Weights of a small transformer language model: tied embeddings, normalized queries and keys.
Each number is 128 + 24 x the weight over its row's rms, rounded and kept within 0 to 255. Layers, rows and columns count from 0. Numbers have three digits each. The size before them is the row's rms in percent of the matrix's.

# layer 11 MLP down, 96x768, rms 0.121, rows 51-95, columns 576-639
099:108149078080109145136139116110131136122141176116110161146130141138142155125133159145132158129094139112110124104142079130143113120179133112087107097112100129127138181162093131069115125148128118
100:120160090097100085145120127078071117170148131145114153164126124150141129111160153145119120133114120094157096150126128150101109119130114152113153161143165132142113141154134092143138123147124130
100:108154144152116091117119111160120141127116145169158105157100158142101115155141125146184131172120074114114133129114093120136127169100134137103161148107127162163108092142116157112149144137105116
095:104162105187119118102109121051122143137108109125130109129135109158119161089065166132103148085139129092129122157129141135143092154076110082124125110086136111124130166097108117147145130128158063
096:167132117135132141147160122101103151138127136121146113070112109122136140127109139120197117111130089106111116122126138135132126100170093121127129103178159139106095096082087127129136163158085106
093:133122176132109127153116119165143108136123146138118180139123165155132161146152112160122108176097138122146106094141164147132122156120144105122127134088148139147120095148113140114120120120134135
101:086122164144126130172104134132102168146127129158106136147129154101126130110131128117175140195058143126103147146088140146111126160117180159084114121127099150214130126139160138111123179138101109
094:101127138112131153158150115145115102146097112137165117113108089125105137115119074142143125148162164131113141089097138091092148103141149092096116110155164098123148188126166125107118116137155117
100:117124131121177124090118129155134114106128144135088119114134143190066101124134084117139154124132143119116168094109123099141152097134108115143120124131141123115130123139093136083168171133119108
102:171094128118143168110146148129111153138145173122140122086093146150152112133113139136112113117083103124149118089123144133140131106134129099112134129131158132124133129151116164059071103135147154
100:137096150102131127122130107120112140173152090154106126129155163137151126104136128154119164125114148136127141099122126115117099132124071123087118122141119128100143117115147140139139116146098091
093:155153074146114096144148130117150073136116109132164122127130109144121095091123121133132120160140135130117142166137118118143114145107152126132149080092157151113161128123128132117184155131161168
100:154122157139103135150123138071116129135125152111110119072096147152127165143138090104122131118143089121108166168159157103148128113092122137185165107119139104123122123098082115128094126184097108
105:137122157159104124121111135125153115112083150123105103099138161114120147137126165187136116119132140121110108149116117119125142145118139099154131122114084113088109150146118119157159172094115114
094:111166169087162123125182129153144137148142137148113103154084145131110115139084110112097143064096096118126155092154171119169115107131157083138163135136149099142125110078128147140166159128145157
096:147110135105128083120154137148111155151144126140143142158140106112187106136133106133119117146116098137112153133110088125110116169113180141131120137113146151116123140142114161127159171090111125
105:134102130120145166106091146107117090120124157108146144167114166124143175131133137149140159153121177155140138145113122178126157135155105099134131126098153106141123108150164102135153135131109127
097:136088109115150134104156152093117156172124122080117099093172156117124085155119131122124149104154161128133127111114139133134145141146161104164136116135176091123119129123100093109138100146143097
127:198127136115142127145140113124155121156124130113107134113071136107120127140103172124160113127113125147141149126132151147119121128164121146099114100197101121115160154137127114165120144138129118
100:145179121120117157142154127152090124124100125134160136174135113115141081139095153128177136131110170118102127145152118127146133108121108104127123125127147151075145128107122123183124086146123160
110:121118165115090133134116140098143109131121128186121146064128134130133092095124113081122088142146141141087116118137076088099159123134107141140073073132143115111146127105102181129118146106165126
090:133149115125134156155143139135124127165117123117124129181081116116146114115118128147174126169098128127139164132108124171170150126086092121150100115090115147119126093129102175145106085109115119
092:148109100115130123148159135126120129136137112153104131147103128079129087153125131146149126120150112129130154113079126125134131123131158145152116103168116145140143175112145125115073102133105128
099:106109129121111131110084132093160146125121141142102089115082136126102145099147156094131124117114157099085139132097111148130145134129100102158120123103139135126124131122132141138156106144139107
098:126144131162108151121089130141174167120141135100115129172181083147103118111184140161126100081109106137124124135124128128187121115061109167097127140124152094104112124130147113123139148117094109
102:175102134132110140146088157122089111125100140145124127151144076149093136161088133118112092135184144160158114071101122105126096109131126136174136129145068122127140069144128072091122083170126114
092:107142107127157128114096105128123164191131126128145100118156123113136137128133103122138091141112116144125149124138136128153175124102138135133124134105133174126106162103148130170139126112204125
097:108096125123108067125168137132146146145143160099106123119163131143103119117134111124117105137143142130129092104166155138127157203093137145145104120144120134132134160160168159114137155106167117
091:107103160144094122083147128104142177145110109112120134150123130153147140134141125198129131157070051123137128118119126129114171153144156147123113141140170125146121102103099130110114141155088120
092:108121125124141090128132108159124106152086146101093179129139139115152135125160139144160145147116138141127104107137094092131156102118104142139124121097180201116104112089121145096140117092153101
093:086141161115128142155108135140200159134096134127063128136113107117117129135145174120117213143094127098129168131132148132093123115137147129148099135132058134117123136139106162118112140136114093
099:122107122154123145153141095101100126164194116099135120149141174111112128109127171155124143083111163112123189114132128151155090090110160103126166121095123112099136120129160153106094116104159156
101:132138162118131130091069127147089093170088140144120155093106148178172158162112143114123161118098085129150129142123117143119095101107113082079178133132177161174124105139152130124097081086135120
097:122112096123108127094143092115097109108130121152111064131094112160126121098090154109144144117163157123131120107132137126119158112144096131133109172113113149087105170124123124104105117122109133
098:103110145088180149119113138122115094099138144149115134118129144152142142142128098125129144124114102178112142095142128130132142089142112096152132120141131118159101170128109132109109079122166143
094:075105149110137127133132097156160143126147110117114168117076118121148172134138110173118090112113165139103118102081112141119147078155108131106075155131133133129119136096125179158112140108137122
096:103146193104153092141078128122123136137112158149141181128179082138166114091114090122126153132126126112158163117125115143180117112134171157127117119125131177076147171134126169124138122116126155
098:108105172123140146155144111122149135113112151127133109122121173127117108113102149126158163111133144114117125150113145169115156149092110120079121092119200163139103135145152120122117107119085090
097:129133101125146123114094173107157120153106154133119176167129138129110137126125169115144161117132092136152122135122128130161154103137149171122122154132109141149140123113159122143112106117123089
100:091142178135091109155090114142129130147118151117090136142131117178108157130140086090094185130065111125084130139127151142138097091127069076159122150158155074133116173082136117167053143137139129
097:118079182130109149113123167106131123130140157123128124119124111127109118070132191100173168121109155150108135140091127111099121103093155120118100122132084161084137147107163178099156122111127151
099:160153115083149079128110158077158170111157155134111156120112125132163135109113156172110129155117099105127087142119121134172124174150102134143155092134119100092135125162161134106105169130138142
104:118141157177135119191117158110147101132103130091144158113124135128176120123138148150138152087116134089169166118136100160130087154150143129150148136127181154158141109144090126121107128087119145
098:063115160122116077135121125129088126115153138110125168164170126156115141120082113125103135119113157103104085165117136160156138138154148118104153136123105148166119110123090104125094146129126116
100:118125127099119137130135149104117160116080135113105086124156147127130110116139135163093160110085171127110106152070088144156120092097092102105134161142155129133129160116140149163163165123142086